config = dict(
    n_layer=17,
    d_model=256,
    n_head=8,
    n_kv_head=8,
    head_dim=32,
    d_mlp=1024,
    vocab_size=8192,
    activation='gelu',
    norm='layernorm',
    norm_place='pre',
    norm_eps=1e-06,
    positions='rope',
    rope_base=54100.0,
    rope_fraction=0.25,
    qk_norm=False,
    attn_scale=0.177,
    bias='all',
    tie_embeddings=False,
    parallel_block=True,
    init='orth',
    init_std_qkv=0.0455,
    init_std_o=0.0078,
    init_std_up=0.0455,
    init_std_down=0.0078,
    init_out_by_depth=True,
    optimizer='soap_variant',
    lr=0.00618,
    beta1=0.95,
    beta2=0.98,
    weight_decay=0.035,
    lr_head=0.00941,
    grad_clip=0.5,
    warmup_steps=200,
    schedule='wsd',
    decay_fraction=0.784,
    decay_shape='sqrt',
    final_lr_fraction=0.02,
    batch_tokens=262144,
    seq_len=512,
    doc_mask=True,
    train_tokens=610000000,
    steps=2327,
    dataset='wikipedia_en',
)
Each number is 128 + 24 x the weight over its row's rms, rounded and kept within 0 to 255. Layers, rows and columns count from 0. The size above them is the row's rms in percent of the matrix's.

# layer 11 MLP up, 1024x256, rms 0.146, rows 116-140, columns 128-191
size [ 95 105 107 111 103 101 102 101  91  99 104  97 104 100 101 105 104  94 104 100  92  99 108  95  92]
[[126 136 154 106 135 106 137 149 157 130 169 150 145 133 100  86 166 135 128 171 147 153 117 109 130 112 108 146 123 114 142  94 128 123 123 134 105 147 173 106 155 157 141 104  92 145 134 138  97 163 106 150  93 129 112 154  95 105 152 127 168 142 100 117]
 [107 129 136 159 152 136 160 122 144 137 135 156 156 104 186 141 126 134 109 189 139 129 108 126 113 153 146 123 115 135 143 120 129 137 134 111 159 138 120 170 141 142 132 156 169 133 137 132 107  80 174 110 139 118 165  85 130 131 169 133 175 142 121 141]
 [106 138 104 191  90  99 124 130 113 115 130 132 115 138 136 109 175 116 132 132 104 147 135 123 164 166  57  71 124 115 127 131 175 163 113 144 137 120 147 147 141 113 141 158 118 161 134 130 108 120 115 154 155 162  90 111 151 140  97 158 121 115 165 127]
 [136  99 141 127 125  94 150 120 110 143 116 156 122 138 129 154 129  89 153  70 114 171 114 147 113 165 140 143 147  88  88 103 147 165 128  69 193  86 150 111 173 130 107 168 143 112 161 155 140 122 142 167  91 121 177 123 153 148  80 105 107 132 124 115]
 [111 151 119 122 126  81 142 153 117 109 124 158 163 110 123 114 116  93 118 114 124 145 121 137 137 142 150 115 149 106 116 119 166 120 107 142 151 150 151 129 148  93  91 135 114 140  94 141 179 127 157 136 128 143 135 123 121 142 116 148 128 148 105 130]
 [169 121  96 140 114  87 150 151 152 158 132 118 190 163  96  84 120 103 141 114 106 115 117 127  99 118  82 142 143 106 130 133 162 112 110 114 101 111 140 151  98 140 135 128 137 101  96 156 139  96 125 146 143 108 121 146 118  98 130 154 116 165  71 108]
 [142 143 126  92 101 110 141 144  79 142 117 126 169 159 116 134 120 105  88 115 103 137 153 130 131 150 135 114 129 169  86 139 159 164 103 142 166 124 109 119 143  89 113 187 170 114 116  87 147 115 121 140 124 133  98 150 126 150 156 160 145 151 143 167]
 [133  87 128 167 164 118 112 156 137 170 139 122 165  81 122 123  86 108 168  99  97 153 169 123  98 118 174  90 136 135 143 142  96 131 119 148 192 132 152 112 121 136 130 104  95 103 121 138 122 125  98 117  97 135 164  75 137 124  92 115 130 118 125 137]
 [146 156 157 109 177 110 118 127 141 150 135 110 128 106 119 167 111 131 145 136 106 128 122  73 155 142 130 134 104  93 129 143 122 139 134 160 147 154 126 157 114 132 132  98 128 148 109 154 105 136 155 113 120 117  78 152 131 109 138 142 127 151 133 138]
 [153 144  95 138 105 131 117 129 155  96 114 143 100 120 125 109 137  97 147 124 112 135 129 120  96 140 161 108 138  98  71 145 135 140 156 132 122 130 139 136 120  97 142 135 106 110 139  63 157  73 141 103 144 119 146 130 133 132  98  99 184 166 104 157]
 [176 176 116 148 145 120 149 139 161 173 127 118 126 112 167  89  78 151  94  96 143 129  89 137 126 176 144 117 105  92 147 170 111 116 140 159 110 128 118  98 138 116  94 149 101 165 108 131 135 107 168 122  84  91 148 164 140 123 116 149 104 140  90 156]
 [168 145 120 153 116 124 122 136 151 125 115 125 115 134  84 121 113 116 115 120 116 127 154 120 118 132 136  98 107 126 163 137 111 170 123 175 136 118 151 161 146 122 112  93 160  81 107  96  96 109 140 121 106 123  87 106 140 116 146 114 118  98 132 145]
 [144 161 151 142 146 116  71 107 115 114 123 152 105 106 121 145 120 145 128  97 170 180 123 150  58 124 107 131 146 146 154 172 129 142 117 128 138 135 137 120 157 114 140 137 157 156 156 128 188 143 116 143 116 110 139 148  71 189  86 105 144 169 139 137]
 [188  91 100 141 128 112  55 125 119 118 138 154 127 143 142 133 124 153 165 128  97 101 113 145  47 119 142 117  95  88 131  90 135 158 108 154  84 100 133 133 133 112 110  97 103 122 121  75 130 123 123 131 102  92 161 116 145 110 115 134 151 156 154 156]
 [105 155 113 129 110 144 109 115 119 189 105 126 155 138 134 143 103 132 117 108 106 151 127 158 118 140 116  97 134 126 159 160 145 126 135  89 145 130 121 172 108  91 111 152 132 132 151 149 154 105 124  99 140 115 101 101 192 125 148 133 141 142 110 135]
 [133 122 134 102 114 105 100  73 102 146 131 109 157 116 120 118 164  81 118 117  98 154 122 120 138 137 113 117 171  99 142  75 131 128 155 159 125 170  94 111 129 162 159 140 106 170  96  92 152 120 131 116 146 153 124 133 113  99 164 168 127  89 135 128]
 [115 142 126 113 106 113 129 159 133 131 175 116 140 124 129 142 141 130 129 147 158 137 115 128 174 172 104 108 137 134 140  89 142 135 121 168  98 107 135  68 153 149 146 140 136 120 123  97 136 137 160 147 139  95 125 153 130 124  91 133 127 121 155 100]
 [157 112 138 114 146 138 136  96 130 127  92 103 153 176 114 124 122 111 103 116 147 104 122 101 152 137  83 112 141 148 147 146 121 173 119 145 150 131 128 150 135 114 139 121 156 106 118 107 134 121 130 120 146 130 136 146 140 141 130 119 138  73 169  91]
 [ 89 143 158 214 161 115 173 152  78  96  74 131 130 127 107 105 136 165 112 110 130 127 147 127 156 137 167  84 118 139 124 137 126 102  96 130 186 125 149  87 101 176 115  94 122 141 125 154  94 149  85 182 119  75 106  97 165  84 116 161 136 120 134 141]
 [116 108 110  90 143 146 138 127 143 157  94 111  97 128 135 135 144  69 134 136 160  92 111 103 122 132 147 107 174 171 109 137 143 105 111 134  91  95 100 146 125 145  84 150 100 124 119 140 150 110 129 176 176  94 142 147 168 110 101 146 121  95 121 111]
 [145 132 138 169 107 136 134  99 176 127 128 131 163 162 127 136 138  81 131 147 139 108 134 112  71 111 114 121 169 128 124 151 121 159 141 141  88 104 134 139 105 151 132 124  63 166 163 119  78 134 106 104 101 144 102 115 156 155 102 132 126  68 139 109]
 [177 134 155 158 135 126 157 114 108 117 161 156 111 123 115 153 128  90  92 127 148 123 170 146 122 144 138 162 138  98  83 148 169 149 115 103  88 140 127 127 145 154 109 123 115 134  85 139 118 108  89 167 116 151 143 119  87 124 143 134 126  82 130 126]
 [126 161 119 109 157 173  85 160 100 145 117 163 172 118 106 102 110 130 167 113 151 111 115  99 166 116 108 111 129 150 140 123 138 122 109  73 161 143 127 109 132 131 140 149 124 128 145 152 121 133 146 143 129 149 114 169 143 153 107 142 144 173 131 105]
 [123  93 149 104 126 132 105 107 137 127 122 147 148 168 128 131 140 107 130 171  61 159 126 129 109 115 142 146 156 139 168 110 124 108 157 115 154 115 118 190 121 156 138  84 138 122 134 128 147 110 109 138 140 135 137 118 167 117 136 101 115  88 103 168]
 [153 117 137 136 146 122 139 143 109 176  69 137 155 146 111  66 163 104 153 139 139 129  95 134  83 193 119 104 132 104  99 130 119 116 140 156  91 158 143 115 133 108 110 103 107 148  94 158 118 163 145  98 136 108 133 103 127 145 108 150 132 141 148 133]]
# layer 11 MLP down (transposed), 1024x256, rms 0.139, rows 116-139, columns 128-191
size [ 95  92 103 113 102 102  98  95  97  92  99  96 103  99  94 105 103  95 100 100  97 104 104  94]
[[139 125 122 156 145 115 115 125 113 114 138  98  91 137 148 140 100 136 167 137 117  96 119 146  91 134 154  74 136 131 141 170 109 153 148 116 163 156 111 124 139 131 102 138 100  98  76 163 100 124 103  84 117  96 147 101 139 146  85 124 126 111 132 148]
 [ 80 102  87 152 128 149 145 119 144  73 133 148 138 149 137 150 113 174 129 114 138 144 150 126 134 114 126 138 124 130  78 146 155 113 136 107 124 146 121  76 167 149 149 131 167 126 111 157  99 138 103 176 160 140 136 132 126 160 148 117 127  82  87 138]
 [121 157 162 112 119 128 139 118 137 126 129 115 163 167 111 155 128 143 151 129 124 124 120 115 139 142 123 157 138 204 122 135 123 118 120 144 151 102 123 133 113 139 146 123 131 171 109 176 144 124 113 153  84 130 134 102 144 123  95 157 105 115 109 165]
 [115 134 122 146 168 140 142 120 119 121 121 107 133 124 149  80 128 117 126  80  82 135 170 134 126 142 161 160 140 122  92 130 154 118 143 145 113 109 127 106 136  95 128 163 139  82  95 115 131 140 160 147 100 133 133 166 116 110 130 113 137 122  94 133]
 [139 155 124 120 145 131 130 181 120 104 144 151 177 123 130 170 169 155 106 146 121 138 106 115 146 122 156  94 121  94  91 130 157 131 100 122 117 111 117  91 141 109 134 152  94  91 165 155 127 129  96 114  95 129 112 152  83 128 109 163 123 157 102 110]
 [ 95 157 150 135 131 154 114 134 176  99  86  67 156 147 152 145 111 136 117 131 117 111 111 120 107 127 153  65 132 129 117  99 139 106 134 133 172 141 117 131  98 129  97 103 111 122  98 153 108 134 146 114 117 147 121 121 161 129 105  97 143 152 153 134]
 [132 162 122 103  95 141 166  88 134 103 104 124 123 137 154 113 152 116 137 153 126 122 124  37 111 148 117 140 133 126  88 117  98 158 127 114  96 138 131  78 104 161 104 157 135 136 122 138 128 121 123 159  94 110 143  95 158 123 119 136 121 152 148 138]
 [123 151 129 117 123 187  87 170 105 102  65 139  58 131 139 140 100 141 120 165 170 150 110 169 151 116 121 103 155 157 112 149 154 106 165  95 107 166 128 126 107 161 129 119 165 148  92 148 129 135 166 163 125 126 117 111 100 122 143 144 135 136 124 115]
 [ 85 129 103 145 128 122 104 133 107 155 137 131 106 104 105 129 140 161 133 117 173 146 105 121 117  76 123 161 137 133 109 152 119 112 108 144 123 153  81 107 151 129 143 190  71 125 119 140 128 125  82 123 106 173 140 104  73 138  84 146 120 115 140 130]
 [154 116 162 125 127 156 103 133 142 143 119 151 125 150  89 149 144  83 141 162 122 142  92 158 154 138 145 127 124 137 119 125 152 135 132  51 126 121 144 136 139 117 142 152  81 150 181 115 157 106 137 130 174 148 121 124 138 136 115 103 114  99 113 125]
 [107  85 152 138 128 152 154 114  99 167 144 117 123 175 127 151 142 137 113 157 123  95 152 107  92  96 168 128  67 135 148 164 109 125  64 130 114 123 129 157 121 121 197 145 140 107 159 107  97  97 151 166 128 156 106 110  83 103 138 110 119 142  97 127]
 [149 133 160 141 124 118 164 119 125 109 141 124 162  99 130 147 138 156 141 138 138  83 172 165 113 125 116 169 128 141 132 114 139 116 113 151 120 126 100 130 163 151 131 123 139 100  93 164 154 153 158 160 149 131 131 147 120 103 162 148 118 120 113 148]
 [149 126 133 157 139 144 161  99 143 114 154 105 120 116 133 142 136 125 173 171 159 129 162 134 125 139 160 123 156  83 122 102 163 153 116 154 148 131  85 151  93 110 106 137 170  85 112 166 122 134 107 154 102 144 148 139 112 162 101 127 181 129 120 139]
 [131  85 154 112 133 133 145  73 124  84 108 113 131 126  94 104 125 105 127 141 176 140 138 154 131  97 127 116 168 106 143 126 103 135 137 130 176 125 150 145 134 140 142 126 110 145 107 151 144 109 129 146 164 161 116 143 125 140 133 124 110 136  93  97]
 [137 145 114 131  83 121 119 176 131 104 134 171 118 125 154  87 143 115 161 145 125 131  91  96 129 120  94 149 142 123  94 153 134 121 114 154 158 137 160 157 124 117 108 152 152  97 120 188 131 150 115 159 174 138 118 138 138 125 119 137 141 111  99 119]
 [139  89 110  98 169 164 173 154 134 152 119 100 127  95 142 122 118 105 140 137  77 149 122 116 144 105 148 106 152 134 124 138 179  83 118  79 120 181 103 162 125  90 151  94  97 161 129 154 176 104  98 142 141 129 128 101  94 128 137 122 135 145 125 131]
 [ 84 101  69 111 129  90 149 124 105 158 174 121 139 119 114 163 137  92 115  95 112 137 102  98 140 154 116 134  86 131 141 123 142 121 105 184 139 167 128 136 132 103 134 151 127 105 151  68 136 120 150 141 102 123 122 106 110  95 103 125 131 157 109 152]
 [120 107 141 137 104 101 177 136 133 124 139 116 118 123 127 115 168 114 105 131 194 138 128 116 143 143 152  85 141 137 120 103 125 128 127  71 144 142 175  95 148 143 125 120 160 143  80 164 128 141 145 128 128 139 141  68 121 145 144 131 126 127 121 138]
 [195  86 140 180 149 168 181 155 163  80 132  92 120 182  96 110  93 129 112 113 176 161 110 134 126 112 153 131 121 134  99 129 159 152 125 101 112 149 147 153 125 164 146 171 143 140 114  92 120 137 107 134  66 119 131 116 157  76 157  99 118 103 175 116]
 [129 131 124 105 146 127 132 133 146 118 100 122 166 165 126  98 114 140 148 150 106 164 150 139 109 142 125 119 204  79 130 133 193 123 138 136 102 168 137 167 157 166 152 148 134 136 150 165 137 157 150 130  87 126 145 138 125  93 108 146 143  71 109 163]
 [139 109 149  99 101 119 135 148 128 115 122 112 123 160 137 120 165 139 152 113 112 105 131 171 126 109 145 157 113  91 163 133 128 150 109 139  93 154 132 135 123 110 123 106 128 142 133 141 130 108 115 130 161 126  77  99 130 131 138 123 135 123 139  89]
 [146 156 122 135 159 122 158 147 142 132 145 151  84 101  94 116 135 135 133  95 145 158  99 144 124 174  77  93 104 102 141 142 108 104 141 149 164 136 148  82 132 137 107  95  84 122 113 130 176 127 165 113 126 153 165 174 129  87 107 155 127 149 153 138]
 [135 117  99 164 119 118 107 130 108 113 151 117 143 146 130 143 144 116 107 122 117  89 129  99 118 135  88 155 137 112 102 121 153 148 167 117 101 105 138 127  72 152 107 121 144 156  88 140 134 143 101 106 137 126 132 156 120 150  88 122 138 108  90 110]
 [126 119 108  94 124 176 121 160 145 141 142 145  86 119 137 125 149 112 121 129 135  77 131 133  72  84 119 138 141 140  93 113  89 108 139 134 127 115  76  90 112 134  92 115 147 124 117 133 131 122 166 120 144 137  93 149 140 137 137  82 145 104 112 133]]